Weights of a small transformer language model.
Size: 8 layers, width 640, 5 heads of 128, MLP 2560 GELU, vocabulary 16384, 60.4M parameters.
Each number is 500 + 25 x the weight over its row's rms, rounded and kept within 0 to 999. Layers, rows and columns count from 0. Numbers have three digits each. The size before them is the row's rms in percent of the matrix's.

# k: layer 3 attention key, 640x640, rms 0.0743, rows 468-511, columns 240-319
# q: layer 3 attention query, 640x640, rms 0.0739, rows 469-511, columns 240-319
# v: layer 3 attention value, 640x640, rms 0.0627, rows 384-421, columns 240-319
# o: layer 3 attention output (transposed), 640x640, rms 0.0891, rows 384-421, columns 240-319
k468 106:508469522522504507489509524470496480527496517478502516451515494503503484500462487509460478536520462525529467524514460499573476465531479503461493467496501506486522519466523486504490514482483540548516501515502523501480459480510520519512449467
q469 106:474480483521437521481518486542488529513496520498489521510525514562515482480537477533482496512524487551463545477494491489520508524523492473492486509477513514449495467496518487538486463559459494486480500502506478489496496528507500504480482478
k469 108:460514574483537499442456484528520488519481467476489522490488502481491517490529559487517511499500485545494489539504489466536559512433500466497484468563500513485493461489536438487475500481513498464478486524514490500489484554512528528484468500
q470 103:526515546499508483489506484517521490497554503521502516491493468502491477489515519514476447469526463492494462515481542496498495506484527495504509459504558494559484520525486463501441508500509492536493535485508482473494460499495475519484502541
k470 105:514514515496489553508522479489488500523514503506510546477495425498486502487492473480477459487480519546470542512505505502481461506504525508492488483467523485462461527499556519537545520485514512490495533481509474495509488499472543493491519512
q471 109:487522501482535534529510474512512499510456534494468499497464474443517479488501523463513471488504500479534462547455506512489495498518463527502487515486483499511511506530465491513515498522512491487517531521489496501523511473515464520493516503
k471 107:487489487481519446465528525543510531487509461513516526518523504516475525465453523482473493504476494541537484442477551489516480508511509485465527511507481456536491525493471476500487500524468509523462506498495523456556490501468521491502530486
q472 109:499504503523484513503502487533520490514505485478481488507487526509522486518505495489523516479494555525500503529519515480529488486483496534524517486499501529487484516480471470516530488528518460495514508495512557545480519497528438501523522516
k472 111:510471494549498498503487486487507485494473489507488478500473512507488553530476486509528542479452526474454536492492484493473524509477497461504493498520482519536489485451551545506507518523466501494526475503492490494493495506505519544523497515
q473 108:509534515511498497462506509499526538506495540465521477535519518487502486467492477463474465515499449465532453542491412541502511491489486488551490495521462510487508495496500462477480484515475502475489506483449512474519489524536492560518511506
k473 113:481499514470485534526502515488516493524506480509528460526505437505496441506528450477474507512517491487539508442566485502475507487528446462523494546446518493520516515521508537504525486503545449541456500490510436506529517496479517500499495536
q474 107:503474509491491482476500510482506477482471474479507468490492463505514499523497516485497496476499467518476495516534513504459497504459509500507469496517470516487499546498524463475474548492476496510546520476478498493500480455491507461530507510
k474 110:531484490463491497499523483503517497511486456443469553490482477477499518514472517475481472529519503502445505478489511518542507535495517490502473484499479499516529470486501468497474529490498505512506536499521531486484487452524530475483512491
q475 109:481543497492483503489503512497503498424509517483535515505479507513491512504458530515489513503517493522513542574522521509481493476496501509474524484491504516493501519519517502506548483513472468515504515499479513504498473520498494492491461484
k475 110:490511464539521519462531498513488517530498453512506527490486501477467495490490504504460440535508484517488507515525489470551520480520478490493535499478486508525509443491485537524487492541498486523501508504501525536524471510515480508531467517
q476 112:529492509531471506526533465472512528522512511521538502520489497494521486454503504522568537473488557488548512497449499514505481531484532501539507467506468482473477511536532504503484508477490470507493522488532482491513504480506527462503445485
k476 109:510463519470499486497455491542489484472473497531509490487518473534477489483526532453506507479510492469473463509488499499451495494464520532467515495509499516509475487471559446521497476495502502487448506535469467500536462514495506425514503539
q477 109:502503480498486491504487473524534523481514497529493515544532509509490479527483492511506511466496490514529492521498451521534522503570459498492484471510545492481495504499509476544513501524497513519516486486488523522496506501521471476571513523
k477 109:474488483506518525499501494526475530454490511491530497482494448477505502501548462541480496488508498506526445511440521481513498536498507487519513515534502510502527477501518468532455470487506463518513514520507468509510508511489504473481541511
q478 108:490490512535498499514482505525517470469491498497559528488491480499472498533477499522525520484510504501471531525540508504485466510538527509458519477470521543482488478495518538489474541429502505496541485514494501511489497512501506542497537467
k478 107:489530544550494528505514459480461553531475478523537462475506518520500518467549511516459546448516481461499478504482525515474463499480505483483493512499492527497489506516498417469507487462516506518456510488534496520491509494473491512505489543
q479 104:480570476498487485471511494461507501538519507480527450478516482534512507518505546548474475515489481510471522495480509541526516460493468513499495515530517496493524516495519547496469482549475473479540441521507513492483511502460508491521502472
k479 105:520512486504462504468512474485488482483521486509535537496504497527535504506483508520488512502497454465505528510488523491496511514482489492486539491513523472501541518568477509480447494482510483449511499479526478522475502478514487477456464507
q480 107:496443525491481518551489520472485523499490508496468477497552455499473509483496533513518532502477536481560512494530506502551482520467544547500481488524534500500519529496492483512457501501483492485463522432466483499540468487498522469516490479
k480 111:522521510508491528534492458513485519507505518509480466463518444485442462531523513501509488469473542513501484509466530469492486518436513538518508458532501525508513504508493465532488513475491499512505559499494476498507498491491473506507547537
q481 106:526456504485492489497452464542489519511505508496501484509520486469509501464475466492479500522475518501502511482497509464495451527457497550551518509495481510485519516539508488509512504487469522463513486518501502534515483503549487549557510465
k481 104:512481479486489512537505503510504453533491479519500517494509482514515522466513476513476530515512453531506510492450492508495506494472504499460522576506445516542514482509470480551483507565535514525486517493470441488514507548495521498456500453
q482 104:505487498520492497506502576505515437524519492491440465493470510467497513528482478513505501448498513438476534511472451489496492556470491472519532487505533527482487479484479530488494512505481508536492485442502493503509496485507494508488499534
k482 109:514478506501498442470534499487521492516492464517525501471475482511516489505493516525510485556505516499510534485494494527516522499522505513489534500512520493494490520446486493487534481508503469510538520503477513511474482561457521487506453477
q483 105:532486530517463470488492459504516454490533469516443482499484506492516476483485519503502485430473464501499486456537461522525473507491517465499491502537490509513521460515524505539502536486467481535531439458456549538480556465492433490474501506
k483 108:517458498503522459526480520517484497505522507478508490548507536481520488495465497489548510546511523469454485455453502514486465520476495514448498494461522472478472481478512577480485524491482507448496499525500456484490494493477464550539454494
q484 109:493505531503507493473540469526543482492447536511474484503533535483471541514531506516476492527510479542532558496495499497498488529499470503475508498467498487539483492528502492533517561506510519465487522460482470544491479492489496486491480470
k484 109:528482466468513488441471507500559533477491540431467507528481489498477536469509483455492478497489509498503490488523520509529502491487484470461524492539536500509503554520510456470477480515525525485477455496544476522494501513557478536483517529
q485 110:520500497458473482491502478502504495502513482476451511495498486466491515520504525473478475474480514497504489514499508486551544484524484515488503470479520507512519526518483461476452466477505473537499483515507519498470492462487484517490507542
k485 109:487499495464476493503444552486498517481517501518514476529532475480525505486501505508533514513489495528506515472514496471511521474508505502511490497542518504528457506515533480521502501521476493458521469482510509545478506499527510492507507494
q486 114:506483523484443489559492475484522498471504501500514491546449504484488505500549504513438519546502503486536520529508523524487470488481461518480476546553512503579507556533518516495523513453492470462501490508523527521524524483482510466502506508
k486 112:500502499496508503493466482519481533509448444518449456519466482506536507503488501483470457488512472534488504473473483433484529470501462491504431505499541502493503516458494515493468495490510500455504481507514493490484488503524529489485531539
q487 108:501490450490501486500455529524543479508544512495472537464447495532490514471509537504515490503513483529506489505465527485496479475525483523482499489478497492489496508468515463522516494555491491483521506506461489536464496524498486531513484478
k487 109:477496533537514486450519496526504481477522509508518508516513525520463502488461507506498501481524479524489501500486503543554529494479473503519502537514492506503471506490523472515555490502521448547496477529496500533486519518478535557521545548
q488 105:506527478511486477499506515496488505522479461489486472486460487480438505502480500490508433506482523532443544462511520501537480522478473520466511520497482484486497508486513474522531497514526509498516461511512478501500458506486505517517495510
k488 106:512465486514535485489463509500532476536486496504497492463492470481495514477503522556514501498546448526526465546460494499476486532469513466515470471460520543521487507515537501477468499490500540465516491473459569516520470482542526528524528488
q489 105:497490501581494491490517483467479475474525521502535475482492489518486524508505493554454493462519495548500475531511539496512523483482438517482478501548501490499506519485500489490487487543516492479508539528482496511482518489503478470543475447
k489 110:533462497486498482522495526515482475536453461487510481484480498517514484510488506469523507506497509507517504553532446497486474490525530499514532465476552535462502469492488515491459502501489441512484459480487460474472447508503497487466519520
q490 121:482509494475479479545520472501507483530529502507507550506500483488514498460531524492497507534497574544527527505498482517465451520510502527423554474526479503503460532553529463490493499480503520456482518493491484514554511545496537517506484451
k490 114:449492494505473485512476503491520503512513476522515511471481538531483476522516493425481481530502462498500507467535512492474525516463503471492492544501462537518518512462522476467466508521492493464512471507535511439481476526511464532513526524
q491 116:521502506510534529489473508504471496466501488413495489530519464482491493525508524502489459461504499473520521496506496539517456467496503504503516497439482484478500476535487519500517463478516497501507497518485489508524503470500469562510480523
k491 113:506464499532508484462542507516490504532504493485490510491478509520526476484472506480479495475536518544521489495527494532519465520486538479477480445509503507533503481485496458543534483484508516531506524520467507506570506518500486516462492499
q492 108:508495519520517503513499529499512490477498524430523534471505519518535515503482487480449509531533490477509500481508451535474478498499509498513497507424509502521480491513486503498471489452485457496526497537461533461509520508484479501494524518
k492 108:494538468469488515502491525513473446441483490487510516474500501514475484503474507520525519535496519463470507524501486500534512494501467535460518496499488455493483529503514485512502486524562507504498512498517470484511515530510486495478536479
q493 107:497516495490455479475482484454505482509458468498499526538498489479479562490478501518524548505495498519496503470507491443526450494506424476553476504499479501500493513510494512492456447548487471513474477515502487508499492498519539493501499475
k493 106:515519468496470481507478494513509505506481544454480493519501534492502499526479513487496471500460508512507489549491492528522495491445557492542494483519493508525481511508432489545483493511509501513454499499465449492482483461526484492499475516
q494 105:482537464489464535467515508458492481495551494507503439513521513475497469442507445511476494530478490523529507501484526484493504489525533500480501465491507504498507476492528463568479498477489498532503485501486527496524536482475511505506506492
k494 109:514549456516506471492477522554489489502502507512510523510489498507507544482503497512482488561524469483487491466493512471501471499444501514565490549531507544485508526546446535522462467526473449471524481516482464498478519496491482555481455507
q495 108:456506485468536508501509516515507504546513492508500488509521481565480507474508497471459484520493580464520539448502502484477490491484505528543518464494472512472488492512516426511560556476524523497493493515473533446510521480514471499501503470
k495 106:521490496478503546461507454512487460495487485477505507488490486470472488518524469472503509502471484533521502497460485467539515456458505483505499535515475514523484497537470460496453492471503506516494488524465538487497503536533515452488492513
q496 107:490485476500478511503500490504507503535454520490513521487465466517525510527519500499505523514504506503491494507509473493518487522489551561510464511464481490452484561515454529496499494490497554525497535488501482498494501486509495514496457507
k496 107:521488518462519460503484527446519493494542529490511503463519503498475490519494528476532516518499472536413489483521520471468491528541538520524494521461459530507491532439521503510496527504543537516525512529503491533512463531549534533499490506
q497 105:563515505456504473497482524480551486476512501509491483467507590492521477480483478503482511481507457483488512468510485524444497494512507478492492534492477464517512509500515508435512544510512504473510525486491493564471487467488509493524451460
k497 112:446521434458488531525507495512519518512460495493469533441493521494484506483482476515528512517521503490461487495480461494528526483465519481512497544523525515500532456503460522492438447476513494566529460505509494551524535506532509488511507482
q498 112:527525527479492464489465536512490500499513526515498505501509512523530521550503511472465498543483508522474514508493508511503469482505516503514507512485537519510480500490538491490501498503539496497533466515516523494542495522500481482506508511
k498 115:513501490511466469465481491504520514546489525493481557515455554509497528543485558501499515489504490509470509515519490514459482487526547537483465473519523529467506502484495509503482529501487528505504509490539457442548516503474474466517496470
q499 108:482503533482506483504539500489488501563468447509464503532513496576518559499531520498513490510525503496555498508478561473517515504489537491478506499476474493549496498460523501494500523516494463490450493489488520565512527486489472538498531494
k499 106:492517510492462517488508451532462489508539530504515526459538505547472466476561538487469510432506516494511526508522534514515503491539515466475524481493492487505517498482514483528501490489500530483515552485524559533514510491520485514456501509
q500 106:514490527477502464506462478490473495540525512457506449490468526453469527514489447519475510509472485442506487504490545517475510502515487500474529469534485521509508513503493473444483512532500522557435545551539501502526458460526482551458536486
k500 104:469459497490494515500499499470538505514513467468455496467518501527511540526457482496448520469488496490460492494513505522492536526530492488534502493514501514513529497487491484532523514517498485495494508519500520483479540495488515509522502508
q501 103:505514488517493445481479506473489526529513461555474505513513503493515511516519484466547516488494482486477502503522524489510499512526476484481486511477502519477532471510495493514499512436541511477451526493518465501477503515499498464482489505
k501 106:517492506510468493557542465501505530438510530499513486499449481511493498478494508480480497526512510484507447474512447490472463522523479467515518492523463530495505515532515471557495474510506496495495509526514534496466521504503511457475503536
q502 107:486502546514521511499517530472542509443543508473493454534500505512460522472524490510513530530518522549480506486511507541517504508488507489504522450506505466533496502493467511513490519488474508485489512487519476567497510494506483516498535498
k502 109:469499533506510502494520470508504470501489451528512471491575488468515516458491478504486540476522502503538463476498473506511500475495531490506454517514530507488508525533534534479529510544491498476498471500472501515457496500495503531477533510
q503 110:488525503473538494473505500493515508478457534462514528481528486500522531529541522509490434494479528479495504475487456506523506521532487474533524504508465480526529483543490473535508521485460516490451474491509478435544501528507481501499495487
k503 110:526507491476529498547491513497470487505502507516509506539484503490524504488498499473468498514484497540463478487536521530516515530499501504536462518477499489499490463507473531467483494485510532492508452492462550518512531497513516520472492493
q504 107:554471536511473530529496491482459533511452523521500515510501508517502445456491488501487462487530498522461503532489481508488492498450504539505479468458520525486529504505484520482481504489509498482489464484506511510538498524500532502494529475
k504 112:511493494463486468532463479457478490530497539458506520474481552512548540506480503504485490539502536495471463527498525505518493540500486506482523515467472482470516514503504505536459510466539476513464486454498503467505526487512466512474452505
q505 105:526503507481479517486522531461499516484500537494492525537508496554511509479487529492466495493466429449489515493500530523520522484502497530500501479480476491529485467527528514525477524474447444520518477537485482487506466501476471556514514510
k505 110:512493515512466499512514480464559544474432527487450497463517485521509495483477501475481514550511438531502491510484546543484525509533484525502486509507518533515505488460492490518495511476542486523535527493501440522518495497504454511480470515
q506 105:504559466533470559492490506513503522525473488485480512522474538549486490480476498521513499502496478567526498516522520533490496541530498538497466522517530521490542493467500539487473498515513500472525522481462476489516526461527514492464501497
k506 104:495454503487494509490503458506533527491502510490489484521497554501503525484497498465461505505522465480500475504503513516536498514481476477513501484485482501488508481458484528492542497458491548511460493515488525525451544473525462539522524517
q507 103:483532466528474469491492499512523483496529526473483452520455491499458530508541516490499519544528489488512502495525481517494476515486525508520513477518493492483487481543506500487483512537503506521476491473528466499490478534514559489503488484
k507 106:521522496461505522499530511487529488531516483484483500475523521488479508474509488441463496452465530475521502501506511500523519454481489515551484490520454489488505547505515473462472494457532516509511456525491497532481463532470508519499483451
q508 109:485462538478519492453521514516491441512484497522525490562472500492488519496498486500484566522472552513511459522468509511499523477469495477499556533503496524455511493496516499532517476562492478540510459487484503503482507497492505489461505492
k508 107:446514512526487495459486492509569536445521541500524506516510534542479466472518479535455506458531496506530507545507471493491474510517462545540505526502506522507488504477506503506453472477507488497558536476503538486509481504509510529497478459
q509 109:500478466507548508522499497529503507469530479511494502476504503492478492514501486519535553539504520512524530498487485523512504472472545482521473473493499534489470504496495506506480498512474544479507507513491496543486512525492486533497507462
k509 113:505538546460498477454496496483451529497490478474482526450529462489519535546458484467511499515514503525516506511529525483466472493481499461491526455511520503486470485497472502445497471488515485506532494519486467510457437488518502510509505523
q510 101:492486512461532495532570489495529463494490538521475518487498485490499484470552476462510531526563520496492511486514536516569514520492534489499501479564513492525495473525508466446486499535519515446465500490514526524500483556522499498493516470
k510 105:498482491458497489528535452474509518545526521498509501519444476484518517463515486488481451442506532534538483556522497473516482506525464504457488466481501471497519481509494509492497528495553461486503494463509498507466469457517517526515513528
q511 100:503493519493523477532482511568481492488515480491498515473507494526509501480493470484523495452469502497493500534495494486474508506538525489488494545511524490483478472510484504494518504514515512508550526515530519529534523505529527520444500472
k511 105:506494508491465494480549499510493511498518507484536509479501559517491494503486510445508485515512516472475472524495492519529505576487476497493513493460475484495470501501536533489491499521481449512490479501469467550457535520515534563521520486
v384 106:478512491492556523552517514449497533517492535483469502481517486536531480545509531483472505523529515515514528478486515505519531515513540466505442528498488518474490496494513494486481489502478474472519510498521482539490481534519474499466511526
o384 098:495493513496490510467504510535500466548548512479528526461476530461523518516506479518490511524502543458517470505507500527504504512502425528499471480524547451466487454521524475521489498481511539532489466503499508451518508487508515533497480500
v385 105:485513495473491519496488490514486497487487542486464486482516523533522523505468510523527500543516478453510518462485510483498532530463508536524492513473524496530484529503473509495537487491464504506514475484476469516507488488502562495518531418
o385 103:551451436498512508493502511521526516499539504496555527479495467474522485497509461539487488459435499558499480493516473502553455482498461488467540515503515446511470464540513496519521518483570441492526535501497484518504523532473497497527552516
v386 110:512518498525511471492482493499533494488517498515518445497500525493513527500510471521482511498489525483534489482490517518515514495496516466493484479523481470488491522485495485487495492495500512503495445459505550552492513486448474512501525499
o386 103:498456506452531502509483500498502496495505527517473520504463504467479498479457508501477487489518474538431562516518504474455484511516487517476504534484541511519525471493470519491503506534492436511481530524496497459489504487528485482478506571
v387 100:503533547480505464468549493480479461459485502503510484476518451484515526498516494488507484537499481492527538520494467482437506543485514537411528521506494484458494469507519536516524464489525505555485499515531535523509531512455503498479468509
o387 095:480459445492537530512464525477491514488542513510499451486514490481538526477511495495494526506526482478524499492496498510472517451539486530511482490468502512484523536470472447491426517481460457479510491525465458507505495482508492471499525479
v388 107:502516527476512526494487486483522524506452469488510496470493499530527500521499503516456540491484486504506499495471517482496492494498482524507500507487500520484470463496516499489542463506477516505518469510498494491479495554470499506479485546
o388 100:514546491496496497476531504496463445509518471531517492506521497486489497465479496471490506472476515507522509508507523481479557548536484500521535507472509495496475511469513496508483549567518497485505523472497518513544487485473534478468537492
v389 103:529519493490491546491500503517453506517467458471501514498523489530478533525506514485492536485515494481469499531488478505477497479484485485504521474499499507457518554509461481524491518472473464522442517468490483501475466503460464475484471514
o389 101:489484514448518466529501492498500531481506489514487544477485517510551474476485500500484492478488514511508504552500499550504484521509474540511473497480507449549467475501544507501541483527519492487524466541499512528504525497485534511533514529
v390 105:505481506501470475475528510495493510454530512489528519495524491493496486485491483490524456562489522546451485552493545490561541510531528457525476532524475495483452498511502460465539483443501516515485495472483481478501498522500486467489461519
o390 100:468553495487480529555477564516507490495481493524464508473506516477490451533548507547522548469546528519514449489522483463471507490484517514484509472464501504510468520490505472524477475501546502490472489510507491524505470523511488503511520464
v391 107:512460507517487536496505545463491513515505481424509501508480529525523469489464478514468517499507473468470506497509488476469536523478498490502493493516520487481480469539507515531503484486503508455533506493461522526541490508533489521530508486
o391 102:516474500486492471481467510507515506489525503494497497508508464469503473483466508445486535493526490476455493468513506526521506506520531509508510470519486496488476524526532478501529511456486474515492496490500493455467533468496510461462476476
v392 113:486512518487533534443474489504486495493520445478525512468530466463486504515507500475493492487454472481505463500510498482467482495516465487454475506547527483508537482473482486523531500494453456500483455487493505427494523526460508497517516502
o392 103:483541486552497502554486503525499471484509496544515455524530496522536531460515521522488518496508487505502513521456535441524492468503478487512503519453503489485442493576514495464490509545519487445508500478484485523476523509512490462464509470
v393 106:490474501475550476492487502494523471470500491491511490492479473441506480532497489512490517479534465524491534498487439502499460512487465510502531517504471527457534501456525514474486480489513500481531471484565497517548475555516502528476506551
o393 102:513480515514496530468540468550506534518528520493495498509496524528465520499500507461511534536460521483510451501501548503486524483541528509506508498476494466504487469512499489548493521558494507496475516487472524483485512500488480488506504506
v394 106:479494507528468483502484496444545483534526533511456508498525495506503518545505506456502465522502526522514509477475486517529549488494529499546527469505459484506506475517477506503494492510545516497480510496505506540499513495487450524498516527
o394 101:510491483519460513515498500555472485497497474480503506503494500503509494473430501548515511483502488495498533518513484482458505503449524522479494505488558480494516512526508495494491511478467528493489494516467471485496503501502516505473483474
v395 103:495489514490524508519486501477535473477446487470483472506525475485573522465480511461528530498499474530539494515442503501507504495478514466501488500491510512511492493490493524494488524556484506533520502467468476489527506498503526496500523499
o395 101:512527511494479517486492545484462494563519522497507509536526506461504479541476493498474490539479512501487532505469463507521496543492480492458523492520502479481545507556514486484516462504529476432513541493512466511484507481488487524547488483
v396 112:533507456504503480480555466535525498507492533476536501487503503525495430573483515522510469491480544506488502518525481518537451501512497503482510505501518537521485486494475501470497502518508490484502482558513465508514514514564476518544483518
o396 103:494494519478537499544493480498510493533503515543507457517509493504477496395493519504515476493497513467548501487478477479471505486456518478539507503526461531492509491500523481519538491478505485483530499476526520420519490492493477493531497479
v397 100:488482493503473510537521480533508528513506487509509487510488493460488513473517530482503472502445484505456483513505477511488485511543479512500462475470515527533507516472489500488504515515465541487508518490546481493514489546522459530455464470
o397 099:507497472482540461509475530497485483500502520475482557490485471477532470509510516521491491507502539522502467496508515453491519535490513513542514481506486465472501511516504519506541511499500495493506514543442513478474501498513562513538501451
v398 106:492499516510497499504497492468511490501536509531483529476510486507532460541517483532500477518468514550471474483494495532522476525476488504508494499520529481516498493484514469522519501491450523538496512522551516458461478499517533486499482495
o398 103:471536514455471503522504525513491502469520510457487470516506508540484496510484561517488487488504487477548492532500499487491499528561502495512517510475514500449518485469473531469498512549460500496507529482445492518504506493494506494486543529
v399 108:521492496535496484514541478519548487504528488467464500483520460475491505497579480468494468498517499434518428495484509493553465504509471525531471461532540505478535455509493502514516492499464439499460544479496492496512497467484486526536554516
o399 102:519508449472481475485494499485462500475503512519495516484491490509466473502507501565549535464461507542468496463509539489472467491495538524508452528451514490464500515541514528518550540482493559537496467486503513548468455522551498530495505501
v400 105:460470440481477480506513498488461495511540530457490460488526466553483546546499473525484532512472564473476511517477497489502481542525482527527522507490453468527480530554505519522520495503523451467505501483466508475470481477474518498524514502
o400 102:523509496448502525493486488534526497452522540530503563447516503483533474483514541491523486505492459529519506522499524485499496494565506472460462491512543508491520482506487477496465529490495485492503523505513508468522462496526488457489441457
v401 107:482473484503483529482534475497496473532516479533504503471506510481507505461521517524511483457510470502498530512507477530509476479494474483499498497496482527471486521465486518516497545509559451482477498511521511545497461450515499496507510537
o401 100:492508479500524519495508475520511539504505545487478491557496521463488480498468488477508491517509488532529500476526520470545514496508534529520451496517476470505490493524485475530483479506488520465504436564502503462483512571479476541548458500
v402 109:514499465506500482541473509508520518469503504497535529475480554479499494534487527491510572466475580513512488464546488545511502471505463557467506529527490448505503548478512423505517507460523492516516506470491499497488508501525514528443500496
o402 101:499501526492510487481497466478492472555465494491491479485507455496496517506475472464545496528521452515529516507482493519451566527522491459532483508500527537487505459495487556520552515517531477532532473493520480513480557465480526485493498498
v403 106:545525580501489480506473501509516524476557511541470492515520549538479518508518556469468549508476460550529461510514483465524510489468519484475471498511492469450532464512459492494509490520532526502514574475492495509502489525537535492478458506
o403 100:492501487530495442490510479539523480492461565466491470476512535461519503532488487544514470448520501461476525487515484452495479508511462545509554535476475494483509525479548476449506502536486482529509499531505496473490550467518494472458481493
v404 114:467487521456491480459524476476490513491507480505466531545529479499499504520519474496484486452502487455485492464492459492543477513504537566506555503508549534494469519512498480495520474517537485495498518485511536507515499426503474476483504482
o404 106:551446499534551512507476478482484525478496508444498566475527509533535493483491506471515526498558480503522487503528468506504482477465504469518459488536533491477529496505514482475469562483474480487507479520444475541479513489519524453524514535
v405 105:510495501473517466522517441483499479457471498467495491512497540551533462535478537532502505511553550471454500540500456500481497476565528516493494484477511491456469512466461450510548487524520501523506510510506500483499501529548507460486516535
o405 103:488458506509487489531494533519511535503500494531513505506519484521515528495504480543513492512459463496497483485518480521494537504469502459526477530490491498498549525488492520461511516521461509463531492480515506537534477495496488509538465480
v406 104:513537487531501563553499506497481491480457528484479483498472454534518426511511527448476503498522468496535536503468501514473502537532525500478484478499515438515474457500519506489518469494511481521486508490503511481487551519490458504470478550
o406 099:483527549484501493499451494519506521447522488500484521536539530520513558494478493493504492463493507481488477512537518523473519478484484492479493536510473556494482543517475499501492508457527501534514474495533478518526451454505557516522508467
v407 106:499524486449503475498486464459482493472451521500464526521499516483526489538457490481484469511485485477521549475453527527501512488504500452488510531467484451499460523499493497535529486523447484474531513517528489520538507527500508459476502486
o407 102:478468509513518514492508492514520524495526444497508513511502506525491500449511483536488534454531509486493461454526510469506440483530486483508489503520503536461535535466519472441528456516518522511490520492449542525472501484540515529483525501
v408 107:497532488501497533538466468501531520509514557460513528516478454537538441486481476467492485474488550535492471540480504494529491533479497492487475501504537532526485512526482495497511529485508511528488448499553476482489448485503517512518498481
o408 102:489442503469488470474497508511512514479504470539509461510471514501498522495507503498477500539488500464508492504525447513511521517506471469492509481478549500527503517525474467508522536462473502503510554489491488478500516489518485497488502464
v409 107:499513475482522571520497518544485511491501491492488520524485503475507517441532525484474500481521485515523464469440468510476493480486511487519499483522460525505473497520450466514463515480510508520488519540497487525488500494542492442508485537
o409 100:537532538555543480457464496489461540523513531539479517522474474540515491458538517515515505497493500491522521493496520495534518490515488543547513520498538519459502491500489490495491487519492483463468463487491492478522535534513510477474483480
v410 104:512480488451493538492508458493497496494485482543494484507450503509504472486481495498475543499486515532501506487468516510499546481525577477479486572495477523499527569514547535513488461470511528528454502518523567538465475496490555471497532559
o410 094:465534502513561449491471564515486490489471485489530565504513473548484501496572484557546463495450538494497512484547488476513492515488493529481472472526514472487493464475468513453479484516486495509507513499492459473451518457553489479473500463
v411 103:522484516476483506523447469550476512486493483477547479458534482492487472487507520531554501505481499456508484503553488481494478522537491493505542501547464527488527519508490501486468468485505471494461486534527501501534503530502490463531490520
o411 104:462484506479520505549503487467500530511452513497494473531517506505527518542508511471458460492472504507490532508472508479505530496469464511529522499485519510513483488510494512514455482529486529511481521503482505482473500493533545504482550521
v412 103:495510485471486492501489500525474552510453484492489502492508505526493477484490511491520513526508449540502512501475525487495491468492540491470487544496511478474533486538545479487505505500489540539489481479516503528460496536503475480492507490
o412 098:509526531513495503493423529477530442527501454549502506509484467499532445451499506504512501446510559433527485525541454509476560522517478518518476451520489531517482515515458524504511474509500511481517499523504529509468500478512494495467496523
v413 107:481534520493461466552480475506537505484464506480551493453466493482484517499487486532514520471445532513513497491508487485475517508500536505520536510495508523494484515485497483515498518545479499479492493495492525503509542489487554529468486507
o413 101:495475489516524506514543523542485499523520512498499558512548493500526474500478516495486496520459493544484478489480476487474545523495548461475514518483507490473513490504526533496517513477501459526513511466504513483488484511561468450505450466
v414 104:512521510489489493484457485475458486520519469514523524470476504519507527501461467475528469503494474497480506541496526509485546502488536465449528508543442473504507480525493473506572531491505508505506494513521514524474486502509534533501482524
o414 100:484507482539494483525502478473522511498513474529527528484518485499483523465505508459483498519493474492527508457516476498471475488483479492540491482501512499502498487466492526472499461465537538489496531511492538500487456480508483530498491496
v415 105:491500512452498477501543541519534543540537514515511521492450476478519519542509497495518493516436532561526477488478427495482510529503534468523458491523504501428495526459517518460505529455500504507527496506470487514514505485433520532517507495
o415 101:479517545527509500485481501460489464477518546541506505507531517527472481484470448526454499481474455456480504554478529510485492518554465524485487535515498507509484533509528499523513488496529501503472519497512506505489509489524485501510482520
v416 109:477530463540515477508512496489529541510484466480493493502509503479433489509523521512532515507527505492491487496514497507536528517497499532506518439509520503467527471481539451542506503433499486501537473491534465534469478483495495526522473532
o416 098:510474526516504507511524486528531488471498512479501506463497436533507515492479519518469543483494482478538474537523541495488491521443481488512455493494484493500486510522523518491463493546476500488470509517497465510511550507478495489514487467
v417 110:506503520431522479528490505495457503520471492501507458492539458488484444470532519484529504452475533460525457510484494515477475455499544510500528532539503483544489520490541488514515529509535513470503513476472541498429505503484512506539524499
o417 103:468561495516510496469487520514509537499468476468518503498500494516459497516441461446476504547487489469485512477556537499514513562490501463522492487529528484476556497508472547461464540521503520500521480483542458526489457525504522457440485498
v418 103:483518500509553501501505508519505502510546523498495472434532502510469450560480514492511494557527444486507485521489450449497457505493504515504550506514504502531511494498534502494521495460526434487518492504482473517530450502531523505518491454
o418 099:489471475465535505489503502508517561444460498501517507522495521508493534468481514528507480460507533491535490497541533528512503496503467545510500501489538480515486527541465550489479516506470472470547500518452490511510480502481483491509522515
v419 104:514490523476487537505511479514452549465516471527491502483530492499514515538583541483514514496500510439495470523457497492509513515539515515547480487516513541488524485535496468487496493503498466450508474489472520525543511493527521471499507480
o419 100:476486503499530481524501477491544483492466516500500488485474519493477496494453489493514496466486515520494468525467481500574533498469464520445534470490475498479489484449486492510515494531469480500455511467483515485467513484539512549457456525
v420 105:548534542532484522523510505453516473503489511499480504460520484511469518493524474482467513553471531467491501526482492470462462485494505530547477510494502532501503522472491525489562482481546504508545467501504513534479499495479491498551492515
o420 100:494515500526518483483489518521503529523479481530526499492516473460516537500487525524516496462509439523510481464500455511494529501524496502456494516496495506457457495543526453515478505482517473496501514487535436477518484517493505486477450482
v421 104:510452501508481519536496476504487500514488533504489496520524498548525519522465508517513508510483455463475556489506510474461462518518475500532488529518497491471501541526483486462523543492526465531523526517477459475552581518507516494502510465
o421 105:513515509475500469458505520526521500488475509528513502489473492483446477470545479515488520507504542509484484527464482513517539486521512504488491432495533519477520493488523539511481504482480511456487483475523507563448517476528497514500495479